config.yaml
n_layer: 10
d_model: 96
n_head: 6
n_kv_head: 6
head_dim: 32
d_mlp: 256
vocab_size: 1907
activation: "squared_relu"
norm: "rmsnorm"
norm_place: "pre"
norm_eps: 1e-05
positions: "learned+rope"
rope_base: 1020.0
rope_fraction: 0.5
qk_norm: true
attn_scale: 0.238
bias: "none"
tie_embeddings: true
parallel_block: false
extras: ["local attention windows", "shifted keys", "gated attention", "value embeddings", "a smear gate", "an embedding shortcut", "learned residual scales", "capped logits"]
init: "orth"
init_std_qkv: 0.051
init_std_o: 0.0
init_std_up: 0.051
init_std_down: 0.0
optimizer: "adam_variant"
lr: 0.00301
beta1: 0.9
weight_decay: 0.076
lr_head: 0.0121
warmup_steps: 393
schedule: "wsd"
decay_fraction: 0.601
decay_shape: "cos"
final_lr_fraction: 0.0
batch_tokens: [16384, 32768, 49152]
seq_len: 512
doc_mask: true
train_tokens: 158000000
steps: 5216
dataset: "wikipedia_en"
Each number is 128 + 24 x the weight over its row's rms, rounded and kept within 0 to 255. Layers, rows and columns count from 0. The size above them is the row's rms in percent of the matrix's.

# layer 5 attention query, 192x96, rms 0.111, rows 0-31, columns 0-95
size [  7   7  12  12  27  29  37  38  45  38  64  46  57  63  68  53 116 120 125 124 123 120 119 119 128 122 121 124 122 125 116 125]
[[130 144 124 105  82 113 124 179 133 115 131 100 140  61 176 139 142 132 142 140  87 124 157  90 120 100 145 152 154 138 119 111 104 150 142 107 116 149 132 161 138 110 132 133 184 119 150 169 124 111 142 155 136 118 136 140 112 146 126 122 138  88  64 143 142  95 141 153  82 112 138  91 116 159 127 164 120 127 126 117  77 118 120  98 154 147 149 113 103 124 118 110 136 133 132 167]
 [136 165 172 171 123 128 154  32  98  68 163 166 128 109 120  93 117 131 130 125 124 120 128 172 119 162 142 162 189 155 123 135  87 144 117 109 134 130 137 128 147 118 127 133 126 134  98 146 127 129 130  99 107 111 149 149 141 160 134 139 109 145 145 139 135 127 137 140 153 151 100 149  99 143 135 117 144 134 122 142 148 133 149 138 175 158 153 119 145  91  95 129 141 157 134 135]
 [123 133 117 182 173 150 125  86  76  73 159 145 132 183 116 110 140 125 112 112 100 108 109 103 128 172 125 183 106  86 105 119  99 125 127 112  90 107 139 134 112 118 158 127 132 133 120 141 119 117 132 129 111 125 116 147 142 131 111 147 108 153 181 155 115 112 163 123  73 136 138 141 118 129 177 131 115  96 122 108 102  92 143 112  92 122 147 150 115 130 121 127 109 146 141  95]
 [184 134  98 102 120 140  79 175 102 110 122 146 127 103 128 118 151 167 152 100 105 102 120 125  67 137 145 147 135 105 140 129 113 119 145 136 118 125 123 124 134 138 118  99 108 122 139 132 138 160  79 212  78 142 120 143 159 119 144 130 136 153 145 144 126 145  99 107 115 136 136 128 138 104 153  65 108 100 110 121  92 119 118 104 126 153 121 143  94 125 119  96 136 143 123  99]
 [127 110 162 120  95 102 164  86 160 211 119  95 142 142 136 146 177 132 103 129 143 114  96 129 158  95 110 110 166 124 113 118 128 149 129 134 136 123 130 135 141 159 123 136 165 156 136 138 141 149 125  56 153 137 130 113 122 111 149 125 128 135 121  95 132 166 108 169 127 146 127 109 130 100  93 149 129 123 136 110 173 126 117 134 160 126 171 125 157 103 160 134 134 129 109 173]
 [153 135 136 133  99 120 123 130 141  69 138 152 120 103 133 105  71 152 133 130 106 140 145 122 110 160 131 172 111 138 123 124 159 153 135 104 109 126 128 140 124  78 140 119  80 116 116 146  90 105 143 201 117 125 121 153 114 153 125 119 121 123 149 151 142 120 131 119 143 129 117 138 126 156 171 101  99 103 126 145  45 136 130 127  94 129 130 145  97 143 103 122 130  87 154  79]
 [173 130 132 142 100 139 129 131 146  59 128 146 108 121 141 137  91 135 127 137 119 118 147 120 113 133 140 160  98 121 129 144 183 178 117 123  96 143 136 128 111  98 129 120 144 112 111 152 100  99 132 186 114 142 128 150 142 149 113 119 122 133 112 153 129 144 134 112 125 105 125 125 146 165 190  90 104  85 134 122  52 162 117 147 113 108 146 143  90 151 124 117 133  97 134  86]
 [125 118 103 122 177 174 107 160 116  82 144 150 135 128 119 121 100 118 133 122  99 141 124  99  90 126 128 146 130 151 128 132 162 115 104 126 119 133 116 119 133  73 107 126 127 102 134 174 108  86 123 190  91 125 159 176 138 152 104 139 114 140 137 160 142 101 166  93 138 132 110 126 125 139 169  93 140 107 106 179  64 153 113 135 114 135 115 140 123 130 127 127 122 114 142  89]
 [130 117 153 126  99  85 105  97 122 168 136 129 123 102 123 125 130 135 139  94 161 103 145 146 154 144 129 130 109  94 128 116  89 141 150 129 135 133 148 158 122 184 143 129 117 153 111 107 142 161 140 104 159 143  94  48 140  74 153 126 139 116 120 102 109 147 108 171  87 125 151 130 140  98  79 156 111 156 154  78 161 120 148 105 105 144 114 143 129 123 148 130 133 132 121 146]
 [195 140 136 139  95 117 119 136 147  64 115 144 109 110 146 129  99 133 128 168 120 133 139 135 130 134 148 163 105 120 127 147 172 180 122 114 107 129 158 126 121 131 145 137 149 126 111 144 100 114 126 127 111 151 116 137 139 153 129 115 129 120 110 144 134 161 118 106  96  93 136 125 132 168 230 100 104 101 134 117  95 130 108 122 112  90 169 159 112 142 109 110 132 120 124  93]
 [134 126 130  95 113 100 125 145 160 210 112 113 150 128 157 136 163 133 144 130 122 141 105 140 138 114 117  93 143 114 123 142 105 121 133 105 149 133 125 126 125 164 112 132 101 141 157  90 139 150 104  78 149 116 114  70 118  70 148 127 137 145 119 107 101 119 111 192 127 106 132 131 133 112 107 153 110 160 138 103 177 117 152 120 143 158  90 150 157 115 155 135 121 141 117 175]
 [123 145  93 144 101 175 137 136 165 177 130  98 147 113 168 163 107 173 158 107 123 129 110 137 150 117 122 101  93 127  84 103 129 162  80 100 118 113 135 117 108 169 142 106  80  96 138 147 125  93 118 183 125 111 155 145 117  98 156 112 108 120 127 113 147 168 118 139 145 111 125 120 134 126 146 107  93 117 136 141 117 153 120 146 116 107 124 142 100 134 175 132 126 109  78 143]
 [ 86 117 146 118 124 187  81  83 151 145 169 130 117 110 141 161 130 126 123 132 169 147 167 121 140 114 134  97 100  73  66 121 156 107  87 115 141 124 133 162 129  86 166 126 128 127 139 140 138 144 150 127 188 143 110 105 136 115 157 154 107 133 133 120 124 154 107 107 115 148 142 127 117 117  84 102 144 104 140 119 157 135 117  88 111 100 107 143 133 113 163 124 124 119 111 109]
 [136 176 131  95  94 139 103 132 168 119  78  95 108 118 130 142 160 120 108 151 124 187 117  83 121  99 118 138 114 133 117 126 130  73  87 122 132 122 132  92 146  91 133  84 138 103 137 148 106 159 104 177 110 120 138 159  91  98 121 127 120 160 106 159 136 134 121 108  96 109 146 117 134 113 168  86 117 134 159 128 179 131 136 114 126 127 103 148 162 127 126 132 141 119 111 108]
 [137 115 104  92 127 126 121 154 137 146 134 127 142 143 160 106  83 156 132 165 133 128  80 164 126 129 112 130 101 123 112 128 164 137 106 135  95 119 140  98  99  98 127 126 133 165 107 111 137 138 148 115  69 136 142 136 136 124 111 115 153 104 162 130 145  97 126 118 160 100 111 121 130  99 184 118 130 150 130 135 179 106 138 119  77 112 205 110  62 129 112 142 122 133 122 119]
 [132 135 107 137 158  98  80 172 125 128 111 143 173 125 124 130  97 135 147  78 123 126 121 128 114 168 141 142 109 185 113 117 143 130 121 123 109 124 107 110 100 118 123  91 152 123 125 145 134 108 119 164 118 157 125 174 125 146 148 121 119 146 116 167 150 165 141 142 139 132  99 145 165 150 160 121 161  91 143 103 114 103 105 158 159 134 149 158 127 140 123 152 137  90 123  44]
 [161 144 152 131 159 110  95 159 116 134 113 116 160  63 118 114 121 109  95 108 134 119 123 104 183 139 150  89 142 101  95 116 150 163 115 118 157 147 116 115 110  83 105 112 101 111 109 143 130 137 113  92 148 121  90 124 114 154 161 107 116 156 116 158 164 148 143 125 105 110 132 166  98 119 117 120 116 131 107 148 131 153 126 186 123 127 110 155 158 107 130 139  89 131  77  98]
 [118 122 162 118 152 145 176 140 101 120 121 153 128  86  94 142 118 135 121 127 149 145  96 136 121 162 140 153 134 118 140 163 152 104 109 117 129 121 133 132 104 144 156 151 133 137 162 158 160 136 143 132 150  75 132  87 122 125 102 130 166  76 132 118 115 107 161 131 140 130 140 189 146  71 168 107 165 119 170 116 107 125 148 176 124 139 138 176 124 149 127 125  93 160 140 124]
 [ 94 144 116 123 102 119 158 132  85  92  74 144 125 114  87 105 138  93 147 134 156 146 127 124 126 138 110 104 140 139 165 129 142 113  78 120 139 121 155 137 123 152  90 114 126  97  92 143 168 110 108 140 140 168 140 179 158 164  90 103 132 125 135 132 153 105 134 152 169 173 157 134 115 109 105 153 137 121 124 132 127 122  83 116 109 157 127 136 137  87 146  97 157 129 116 175]
 [120 109  91 161 129 141 170 169 127 137 149  97 135 127 155 143 154 116 100 124 171 148 151 150 158 119 130 152 156 155 111 132 101 128 115 114 160 108 115 102 139 157 102 103 159 113  77 108 164  98 147 138 147 168 126 125 161 141 142  82 117 114 107 106 128 131  83 150 160 122 119 134 155 151 147 112 114 128 152 114  97 112 147  98 188  99 144 111 116 123 113 186 131 113 153 114]
 [133 161 121  88 157 141 161 111 127 127 102 149 109  85 123  88 154 101 108 121 164  86 100 119 170 118  93 132 117 106 102 133 152 147 140 152 157 157 154 112 118 125  90 135 114 138 151 137 121 115 122 121  91 140  99 118 172 171 141  76 111 138 150  98  92  95 160 131 150 135 109 124 160 134 141 139 141 181 111 142 113  81 184 128 136 121 130 147 120 126 127 130 125  99 100 136]
 [102 135 138 103  86 142 103 124 153 140 135 122 154 113 135 105 154 137 134  87  94 142 148 151 134 112 135 115 145 164 164  68 128 145  84 140 100 149  96 163 123 147 158 129 157 148 139 101 166  76 103 134 138 128 101 140 109 150 114 146 137 146 131 104 107 112 139 107 163 107 137 116 150 100 125 108 114 143  86 136  93 123 153 110 165 113 111 103 121 167 149 122 122  55 109 117]
 [141 127 133 113 145 133 123 123 104 139  98  79 147 148 104 167 145 139 120 148 147 127  83 155 111 145 154 177 132  97 117 101 127 106 103 145 112 125 176 104 139 137 130 136  97 105 155 142 121 154  96 143 138 135 166 159 156 116 156 145 135 134  74 146 142 108 110 170 145 154 101 122 110  94  93 118 139 138 104  85 115 118 153 144 171  91 101 101 133  77 128 117  93 103 112 157]
 [129 176 125 143 148 115 152 145  94 111 112 140 162 114 133 144 136 100 162 124 109 171 173 134 168  88 104 161 122 148  89 133 155 136 144 129 146 119 116 121 144 118 120  93 115  98 143 121 142 129 145 126 146 125 120 141 123 144 148 125 134 117 146 143  82 146 158 125 116 123  88 142 131 123 139 157 146 197 118  69  98 103 121 113 128 116 136  74 157 152 129  87  95 156 166 166]
 [121 113  90 133 126 131 138 131 143 124  98 138 148 136  69 137 148 154 150 139 136 128 106 107 114 144  88 147 135 147 116  82 108 118 145 186 121  91 150 156 156 120 156 159  96 175 116 142 114 108 121 122 123 183 140 135  89 117 123  91  98 135  99  91  88 141 117 103 108 172 125 164 127 156 109 152 165  88 127 121 120 117  95 110 102 131 122 140 107 139 131 148 106  83 117 148]
 [136 151 109 131 137 146 105 124 132 103 122 154 147 133 122 140 132 127 166 115 154 150 122 120 167 102 100 123 142 113 140 132 118 120 117 188 132 146 160  93 110 145 115  78 151 111 136  96  70 155 128 147 165 119 126  64 159 172 126 182 148 107 142 117 166 131 146 105 151 131 106 139 145 112 109 121 143 107 126 162 135 102  84 132 165 157 108 154 124 116 114 169 147  89 129 116]
 [119 136 115 119 138 175 154 130  94 145 114 177 120 163 138 191 119 110 165 131 179 104 102 130 103 132 157 127 132 192 108 108 120 145 105 138 138 124  97 151 144 104 145 145 115  97 139 120 136 190 145 126 121 137 113 136  88 150 140 140 125 119 121  94 141 127 170 149  99 118  81 104 150 120 123 162 124 164 125 122 111  99 131 147 125 131 129 106 149  94 100 119 167 138  97 151]
 [155 102 108 140 119 164 133 157  82 104 170 102 131 169 175  86 121 105 128 120 122 134 125 126 143 115 143 123  98 100 148 118 103 160 139 131 106 150 188 129  88 151 134 156 152 125 139  99 142 126 141 133 122 142 126 146 116 114 143 101 111 158 110 138 161 120 128 128 120 175  71 162 135 154 131 129 172 141 126 144 124 141 150 170  91 178 156 112 113 105 162 106 151 147 136 150]
 [135 135 155  95 162 103 108 144 119 126 123 164 168 100 109 149 129 114 121 124  82 151 144  89  98 153 130 143 155 115  95 127 120 129 141 119  86  93 169 117 128 115 121 110 126 148 156 116 154  86  97 137 134 102 182 164 127 147 160 128 108 134 165 128  94 156 110 138 105 130 160  84 173 119 152 106 147 173 153 136 118 118 123 123 145 149 121 151 151 112 180 138 167 134 150 112]
 [116 137 139 119 132 153 113 136  98 135 130 106 153 127 136 123 141 131 166 156 166 133 104 144  93 129 150 116 116 120 109 153 138 128 136 145 112 124 125 112 175 166 114 150 182  87 134 138 158 187 113 109 155 139 136 104  94 138 111 117 104  90 116 140 104 114 132 131 137 137 133 128 158 183 123  79 133 116 137 147 149 160 130 156 116  94 114 156 143 181 126  60 120 100 138  80]
 [102 104 132 150  97 150 140 161 134 120  97  98 122 163 117 131 124 133 155 100 139 142 122 122 131 149 117 120  92 144 131 192 100 122 137 143 176 118  71 160 122 135 128 160 132 170 136 167 116 111 155 141 165 118 126 119 145  98 120  94  86 163 142 192 151 118 128 136 115 160 115 112 155 122 121 142 136  80 117 131 143 128 161  81 130 147  95 154 124 133 153 156 157 122 134 152]
 [115 173  93 148 129 135 111 147  96 127 142  96  80 130 134 131 128 130 171 143 131 144 135 126 162 139 120 147 139 127 121 191 123 118 130 114 142 177 122 147 150 145 112 122 127 175 162 119 118 108  91 136 133 114 139 183 101 146 173 110 154 127 110  81 144  95 179 126 119 128 170 136 127 140 122 154 103  99 109 136 142  96 117 163 116 112 126 104 120  70 156 139  94 104 135 134]]
# layer 5 attention key, 192x96, rms 0.111, rows 0-31, columns 0-95
size [ 13   9  13  12  27  28  34  28  39  35  48  43  64  59  63  69 120 125 129 138 129 126 118 125 132 129 131 130 125 132 123 132]
[[131 115 146  94 155 153  95 105 126 147  76 117 121 148  83 147 134 110 136  94 152 131 149 170 117 143 114 117 130 123 140 129  91 137 149 163 133 154 114 116 127 161 135 142  81 132 146 170 127 136 169 164 158 119 113 151 136 110 148 159 130 107 152 144  95 113 153 109 122 174 135 109 127  97  62 168 126 188  93 134 143 158 131 130  96 109 110 167 120 112 137 146 119 124 137 128]
 [129 109 100  85 107 162 107 159 118 148 105  98  93 116 159 127 115 134 138 138  78 136 153 118 128 158 142 112 164  88 144 106  88 124 164 141 120 121 137 157  90 128 150 172  91 130 166 149 132 134 117  75 111 125  98 120 132 152 137 112 131 168 129 158 126 142 112 102 112 148 144  89 120 117  96 135  96 111 108 150  74 134 146  91 129 134 118 157  81 110 135  94 123 109 147 113]
 [124 110 136 110 112 108 134 129 128 160 120 166 139  91 119 142 109 114 138 126 186 113 103 133 128 120 116 125 151 147 122  94 174 106 165 142 124 122 136 141 132 101 136 132  91 152 132  92 115 123 120 118 110 119 195 142 148 146 124 133 142 155 105 137 103 104  97 107 181 140  98 128 102 101  89  63 121  88 134 125  91 125 132 126 138 120 183 131 172  98 152  98 151 143 141 159]
 [104 123 131 116 108 104 151  77 140 158 142 146 130 130 128 122  98  77 128 128 107 119 145 151 188 118 112 103 110 140 141 102 168 109 173 121 123 140 108 122 136 130 130 128 102 123  90  81  91  85 155 122 169  90 127 114 114 165 105 119 120 125 112  99 103  95 105 121 117  99 127  94 138 102 123 166 122 111 140 152 188 149 151 156 138 110 122 120 112 124 156 154 168  90 125 142]
 [146 121 123  82 117  99 114 198 105  92 151 143  96 111 177 133 114 119 129 115  94 132 142 116 128 152 131 121 112 144 119 112 127 136 139 110 108 124 132  98 103 108 133 105 135 119 169 121 111 110  93 221 119 143 116 114 149 140  99 147 131 141  81 152 120 149  95 120 135  97 127 144 145 129 124  59 112 128 140 103  73  98 130 138 119 134  99 149 123 139 111 102 124 129 136 125]
 [159 120 119 190 142 116 124 102 123 113 142 151 135 133  93 136 195  93 103 122 180 110 138 141 149 113 117 113 130 129 137 122 109  91 135 166 124 153 116 105 147 165 130 158 153 141 103 108 143 104 136  60 164 125 101  77 111  99 132 148 117 120 118 118 108 126 126 149 141 129 131 128 125  98 111 134 147 134 115  97 193 124 130 101 161 125 177 107 150 104 144 123 143 122 137 159]
 [129 112 126 164 120 155 140 101 123  89 132 149 162  86 114 126 178 112 127 134 173 107 120 139 144 124 117 137 163 128 148 117  83  83 144 132 135 112 109 149 167 141 107 155 101 141 116 102 150 142 138  59 149 118 157  91 118 138 149 107 124  89 177 120 123 104 151 140 132 121 135 126 105  88  96 161 138 155 114 146 161 169 121 104 112 125 163  89 158 115 152 139 145 110 132 138]
 [ 64 109  98  98 131 165 137 132 106 145  97  99 120 122 115 146  74 156 133 118 109 133  98 118 103 113 135 142 145 105 122 141 151 101 129  99 133 133 130 153 118 100 147 113 119 105 110 146 146  98 164 121  83 101 169 160 103 147 134 105 132 154 130 110 135 100  88 134 111 128 138 148 117 176 158 150  91 153 144 162 133 165 130 189 146 131 105 111  91 145 144 170 128 147 127 118]
 [173 156 143 146  97 122 108 125 134  84 169 162 138  98 118 120 211 104 122 128 165 117 141 152 152 155 119 126 111 154 152 121  85 128 118 121 131 129 121 127 167 149 120 169 125 119 146 105 121 145 102  81 145 138 104 111 124 116 123 126 129 107 129 141 116 116 153 139 145 113 114 103 129  65  93 119 170 101 113 103 129 137 122  67 111 109 128 101 174 139 140 110 131 110 135 150]
 [118  95 120 150 144 142 178 107 112 111 123 129 167  94 113 136 138 130 124 108 177 111 106 135 132 131 111 140 163 113 128 130  88  75 143 131 122 124 119 143 158 103 108 127  75 134 129  82 162 131 154  88 117 107 179 100 122 121 167 129 131 104 160 124 133  84 150 121 159 125 149 128 110 104  80 184 132 177 121 151 147 162 122 119 118 123 158  96 137 134 153 153 129 110 131 129]
 [182 138 144  88 115 135 116 125 141 100 145 166 130 120 150 131 185  75 117 117 163 142 166 139 159 153 132 124 120 159 131 100 133 167 139 149 136 115 116 138 145 126 147 148 144 134 164 122 107 160  80 142 157 141  98 116 150 117 154 135 133 119 120 145 133 143 120 161 127 138 112 116 133  82  58  97 165 103 132  86 113 114 127  78 111 140  86 128 126 115 150  98 132 120 145 145]
 [126 159 118 119  96 131 108 160 149 127 132 119 175 132 124 122 118 138 139 163 102 160  99 130 124  86 125 122 147 157 115 171 153 122 134 111 142 109 136 101 143 165 103 153  74 111 154 125 117 131 113 101 104 111 153 145 125 106 117 124 135 161 118 131 131 151 161 182 192 107 103 122 142 132 221 115 137 101 129 164 108 149 129 137 178 118 136 139 125 153 125 141 121 108 134 143]
 [170  96 145 170 188 146 188  82 106 120 115 172 170 136 135 119 101 111 129 122 145  92 132 155 163 114 117 122 121 129 112 122 113 142 140 139 114 118  94 171 117 141  92 147 126 135 143  89 150  98 125 136 137 139 125 104 144 134 148 121 133  97 106 109 112 154 164 122  88 120 113 141 118 102 108 191 123 138 125 147 140  89 121 143 111 179 150 121 130 116 140 139 155 126 125 168]
 [ 88  87 133 173 192 118 205  35 107 160 109 104 128 128 117 124 123 128 124 102 124  99 128 135 121 119 109 123 128 115 119 107 161 103 121 150 119 137 137 128 102 114 149 129 152 133 124 142 159 114 141 137 136 118 155 111 146 163 122 137 154 153 130 115 129 113 131 106 118 144 149 121  92 130  90 156 113 144 153 159 170  70 148 139 130 143 119 138 139 104 112 136 150 145 114 141]
 [163 132 124  44 141 154  85 210 155 126  90 149  79 112 102 168 155 135 112 152 158 107 103 141 123 161 131 137 106 135 125 125 136 115 104 114 120 151 137  96 132  86 138 125  89 126 134 141 106 152 145 187 121 120 101 126 137 109 127 115  98 109 139 122 136 137 109 119 121 119 153  94 119 124 121 121 113 130 122 132 126 176 138 111 111 100 119 128 121 142  98 162 109 109 104 113]
 [ 87 143 138 147 138 140 178  84 126 162 115 118  90 171 150  81 123 157 162 163 143 126 137 157 144 124 117  92 148 137 132 127 114  73 165 112 140 135 109 182 129 124 138 138 151 163  94 127 124 143 151 101  89 104 134 101 143 139 107 124 116 123 161  99 120  86 109 127  67 177 141 137  90 164 137 145 148 140 117 140 134 130 154 120 130 128 149 110 124 141 114 106 115 130 133 151]
 [168 143 159 139 165 103 100 158 109 136 114 122 161  68 111 105 118 111  99 104 140 121 116 110 179 142 150  95 142 104 105 117 150 161 117 119 154 146 110 112 108  86 100 115  98 112 111 143 132 135 117  89 148 112  87 116 118 153 162 104 122 156 123 166 159 135 151 119 109 108 126 172 105 110 125 133 116 133 100 147 128 147 132 184 127 130 133 150 157 108 133 140  87 131  72 108]
 [121 123 165 105 151 142 177 141  91 104 114 152 129  88  96 145 107 132 124 125 158 149  96 126 124 165 141 156 143 121 143 162 144 111 101 117 134 121 129 131 112 133 159 150 117 139 160 154 162 127 142 129 150  80 135  91 114 125 105 133 159  77 126 126 117 110 164 120 133 132 147 192 145  71 159 111 166 126 167 119 119 130 149 173 120 139 131 175 129 151 134 127  89 161 141 127]
 [ 96 151 126 112 107 116 159 133  91  95  83 143 126 113  79 111 139  90 143 138 153 140 131 125 128 139 109  96 136 143 161 130 141 113  75 121 136 123 157 141 125 152  90 119 124  99  89 146 170 112 107 143 136 168 136 177 156 164  85 105 130 128 140 130 155  97 129 160 161 173 160 126 124 110  98 150 138 124 126 131 133 125  80 117 112 151 133 138 139  86 147  95 157 123 116 170]
 [115 111  91 162 128 136 171 159 126 139 161  96 134 120 151 149 155 113 100 122 172 144 151 147 156 118 132 153 156 155 109 125  96 117 113 116 163 108 113 102 137 154 104 104 164 117  74 110 165 106 150 125 154 170 134 126 158 141 139  87 114 120 106 102 132 134  83 137 155 124 124 134 148 153 134 107 119 131 149 118  97 112 145  96 189  93 145 110 122 123 112 186 128 116 155 113]
 [131 161 111  97 159 147 160 111 129 122 100 147 109  86 122  85 153  99 104 122 161  88 103 119 174 120  92 126 116 106  97 137 149 144 136 151 161 158 155 115 126 124  85 129 110 136 145 139 117 116 115 127  87 145 102 121 172 168 146  73 111 135 149  96  94  97 158 133 149 138 109 119 159 136 151 133 134 187 113 141 116  89 180 128 132 113 119 149 124 127 129 122 127 106 104 132]
 [109 145 146 112  86 146 107 130 150 142 133 120 147 118 128 101 147 126 140  85  86 147 150 148 138 106 135 112 139 167 167  75 123 151  83 134 104 145  98 157 125 151 157 129 155 146 137 105 169  70  93 129 144 131 100 151 110 154 113 146 139 150 132 108 112 117 141 101 156 100 136 117 151 103 141 120 108 136  81 138  95 125 147 114 170 111 120  96 127 163 150 117 128  62 110 123]
 [150 118 130 117 145 134 133 124  97 115  94  85 142 153  98 168 140 128 122 147 145 127  96 158 110 146 151 191 130 101 121 101 139 107 106 147 100 131 181  96 134 125 131 130 107 107 151 137 112 157  89 155 132 135 167 161 152 119 152 146 134 135  76 149 144 108 110 162 137 152 110 128 118 108 103 119 143 150  97  80 120 119 148 155 171  93 108  98 131  76 125 114  97  99 121 149]
 [120 176 123 140 148 124 148 149  92 114 107 145 151 110 143 141 139 104 153 123 107 171 171 136 168  92  99 168 115 148  86 136 155 130 144 129 148 117 117 121 144 106 122  98 110  92 147 130 139 133 147 135 139 125 126 143 123 149 145 124 135 116 150 143  85 146 154 119 120 121  87 141 129 124 141 154 149 190 122  77  95  99 130 104 124 107 124  75 153 151 125  91  89 155 173 165]
 [123 112  92 128 133 128 150 132 147 126 103 132 152 141  77 139 145 156 147 134 135 131 102 103 111 141  83 146 143 150 117  79 104 122 145 182 124  88 154 150 155 114 152 158  98 180 122 142 115 103 112 114 122 186 144 131  92 125 124  89 103 134  95  91  92 134 120 109 111 176 124 165 132 158 117 152 166  95 131 108 126 118  93 118 103 131 122 137 112 141 124 150 106  88 118 151]
 [141 156 108 139 138 151 101 128 123 107 112 152 147 133 121 142 135 129 166 116 152 147 128 119 164 107 102 122 137 106 140 135 116 127 113 190 136 145 161  99 110 142 119  78 148 122 133 101  70 156 130 144 166 128 128  63 159 175 126 185 148 105 139 120 168 137 144 100 152 133 107 133 146 118  99 131 153 103 125 158 141  97  87 132 163 153 111 156 119 117 119 171 142  99 134 113]
 [121 127 123 111 146 169 157 128  95 143 111 169 116 154 125 190 111 111 171 130 185 112 102 129  96 125 155 121 133 193 107 108 116 137 109 139 143 125  94 154 145 102 139 144 114  95 138 121 138 191 150 115 118 139 115 133  92 155 138 138 126 119 114 100 137 122 169 144  94 119  85 104 151 120 126 158 118 168 118 127 111 108 129 150 130 135 135 113 140  91 100 117 170 132  94 155]
 [156 108 114 129 123 159 133 154  71 102 163 104 130 163 170  85 131 107 131 118 119 134 122 128 142 117 144 117  98 100 147 108 108 163 145 131 110 149 188 128  92 152 133 154 152 127 147 100 138 128 136 134 123 140 130 152 119 117 145 102 111 163 110 138 159 122 135 128 118 180  69 161 131 152 124 113 170 138 126 144 118 143 148 166  93 178 164 109 121 106 167 103 153 149 138 148]
 [129 136 164  93 163  98 116 136 126 129 127 157 171 105 104 152 135 122 117 123  83 146 146  92  98 157 129 144 158 107  96 130 128 123 137 118  86  93 166 130 128 114 128 114 123 154 155 108 159  87 100 129 133  91 173 160 129 144 156 127 103 137 158 131  89 146 102 137 101 134 157  79 171 114 138 112 150 170 146 136 107 117 128 123 150 148 128 155 147 112 186 134 168 131 146 121]
 [116 136 145 113 124 151 113 133  99 132 130 108 150 130 145 124 151 128 165 155 161 130 109 146 102 127 152 107 112 117 107 153 134 135 134 144 114 123 130 110 179 168 113 147 184  86 134 141 160 187 112 115 161 140 139 100  97 134 103 112 105  93 116 134 109 117 135 134 136 138 135 130 160 183 117  78 137 122 140 146 147 158 128 156 120  92 121 155 147 184 123  61 120 106 141  85]
 [110  98 132 156 100 155 143 164 127 113  88 102 127 174 110 131 125 136 158 104 140 139 117 119 133 152 119 128  91 145 129 196 115 137 129 139 169 121  63 157 119 134 124 156 129 169 134 161 118 109 157 142 162 116 128 112 147 103 121  97  85 158 139 193 147 118 131 127 114 155 117 113 158 120 125 146 135  82 116 133 152 129 162  86 124 143 103 151 119 143 151 157 161 124 136 141]
 [118 175 100 143 124 128 115 146 103 129 150  93  88 131 142 133 134 135 175 147 136 138 134 126 164 141 121 143 136 122 122 190 105 125 132 114 143 172 121 149 155 147 114 127 127 188 163 117 121 110  94 122 145 112 136 179 102 144 175 109 153 130 110  85 143  97 173 134 119 129 168 141 131 134 119 158 103 102 106 136 142  98 115 159 118 115 133 103 123  70 163 138  93 103 136 140]]
# layer 5 attention value, 192x96, rms 0.142, rows 0-3, columns 0-95
size [ 96 136  97  89]
[[201 133 109 110 162  71  74 129 131 102 111 136 131 123 127 122 113  92 186  95 101 138 120 103  91 129 159 116 163 133 121  95 184 118 125 137 132 152 109 142 147 112 134 155 125 103 120 139  83 169 126 144 150  94  93 130 147 152 131 135 120 157 122 162 121 156 145 126 122 145 154 101 145 120 130 114 104 129 140 117 127  91 126 118 107 127 132 134 177 116 137 129  96  95 130 160]
 [135 146 130 128 131 141 168 153 142 140 145  46 144 143 122 154 152  70 113 188 143 159 106 146 115 143 104 129 175 139 145 149 148 107 107 140 119 127 111 116 138 157 107 142 123  87 140 112 126 121 135 124 159 142 140 143 137 118 104 164  66  86 137 137 141  81 137 133 140  88 168 105 148 121 117 124 150 117  64 135 129 133 125 119 117 100 113 113 113 143 140 121 111 120 151 120]
 [ 98 162 133 103 146 106  55 132 146  63 132 159 131 130 110 165 110  98 146 110 115 129 128 141 107 143 176 102 139 126  97 108 139 140  83 160 156 123 112 138 184 110 125 154 119  97 121 181 137 153 138 133 154 110 133 152 172 154 160 143 104 127 116 190 136 152 143 116 118 134 128 131 143 128 107 120 131 109 100 155 117 121  98 111 109 124 126 130 153 131 137 138 107  93 123 146]
 [ 84 152 126 168 114 108  90 100 110  93 149 189 122  94 119  96 126  95 128  75 125 149 158 137 125 128 152 123 101  98  96 131 137 138  91 109 131 124 129 134 141  94 149 145 130 108 129 156 165 126 129 137 142 147  93 139 152 163 164  97 141 156 119 153 104 136 117 109 139 115  90 177 156 138 101 116 135 114 160 193 102 123 125 116 115 114 126 129 161 122 151 147 119 119 158 155]]
# layer 5 attention output (transposed), 192x96, rms 0.106, rows 0-3, columns 0-95
size [100 101 103  97]
[[127 105 154 181 167 129 127 144 135 127 170 169 164 113 148 153  99 131 113 132 129 171 136 142 160 118 127 126 152 112 108 103 102 112 147 121 128 118 128 126 104 140 125  82 100 151 139 117  72 113 143 137  97 136 173 138 173 111 121 104 133 134  96 113  78 105 136 101 144 149  68  89 153 122 114 100 138 114 125 140 155 112 116 105 134 119 170 105 122 110  98  87 114  94 138 144]
 [103 141  93 109 155 166 101 115 128 123 136 102 152  97 113 132 119 127 121 123 168 149 147 159 116 141 147 131 154 149  96 153 152  68 144 124 110  96 105 115 114 118 161 111 156 163 116 110  86 104 144 106 130 107 131  70 100 125 140 133  96  68 120 170 132 116 175 106 137 129 142 136 130 125 130 138 129  97 148 114 139 108  99 120 113 119 109 137 106  99 149 191 102 101 100 108]
 [139 143 148 114 181 138  90  72 137 122 106 137 148 106 137 130 134 168  94 122  96 134 136 129  96 146 108  94 139 142 139  91 115 176 114  81 131  95 139 138 123 141 149 144 132 153 104 154  89 111 119 168 155 159  85 146 125 141 103 133 100 120 120 134 118 145 149 124 125 128 137 158 142 130  97 158 168 155 129 154 136 186 119 149 120 136 178 152 103  99 131 132 111 133 156 170]
 [165 145  95 136 131 133 149 130 141 148  94 165 132 146 100 128 105 132 121 124 123 136 181 176 134 133 141 138 113 118  83 103 127 166 140 140  99 150  75 117 153 139 150 119  81 131 130 139  98 142 124 100 101 136  96 122  72 128 141 182 130 111 142 160 116 116  80 167 150 124 119 145 153 105 127  93 149 104 141 135 132 164  99 116 185 100 117 153  98 139 110 133 132 151 119 137]]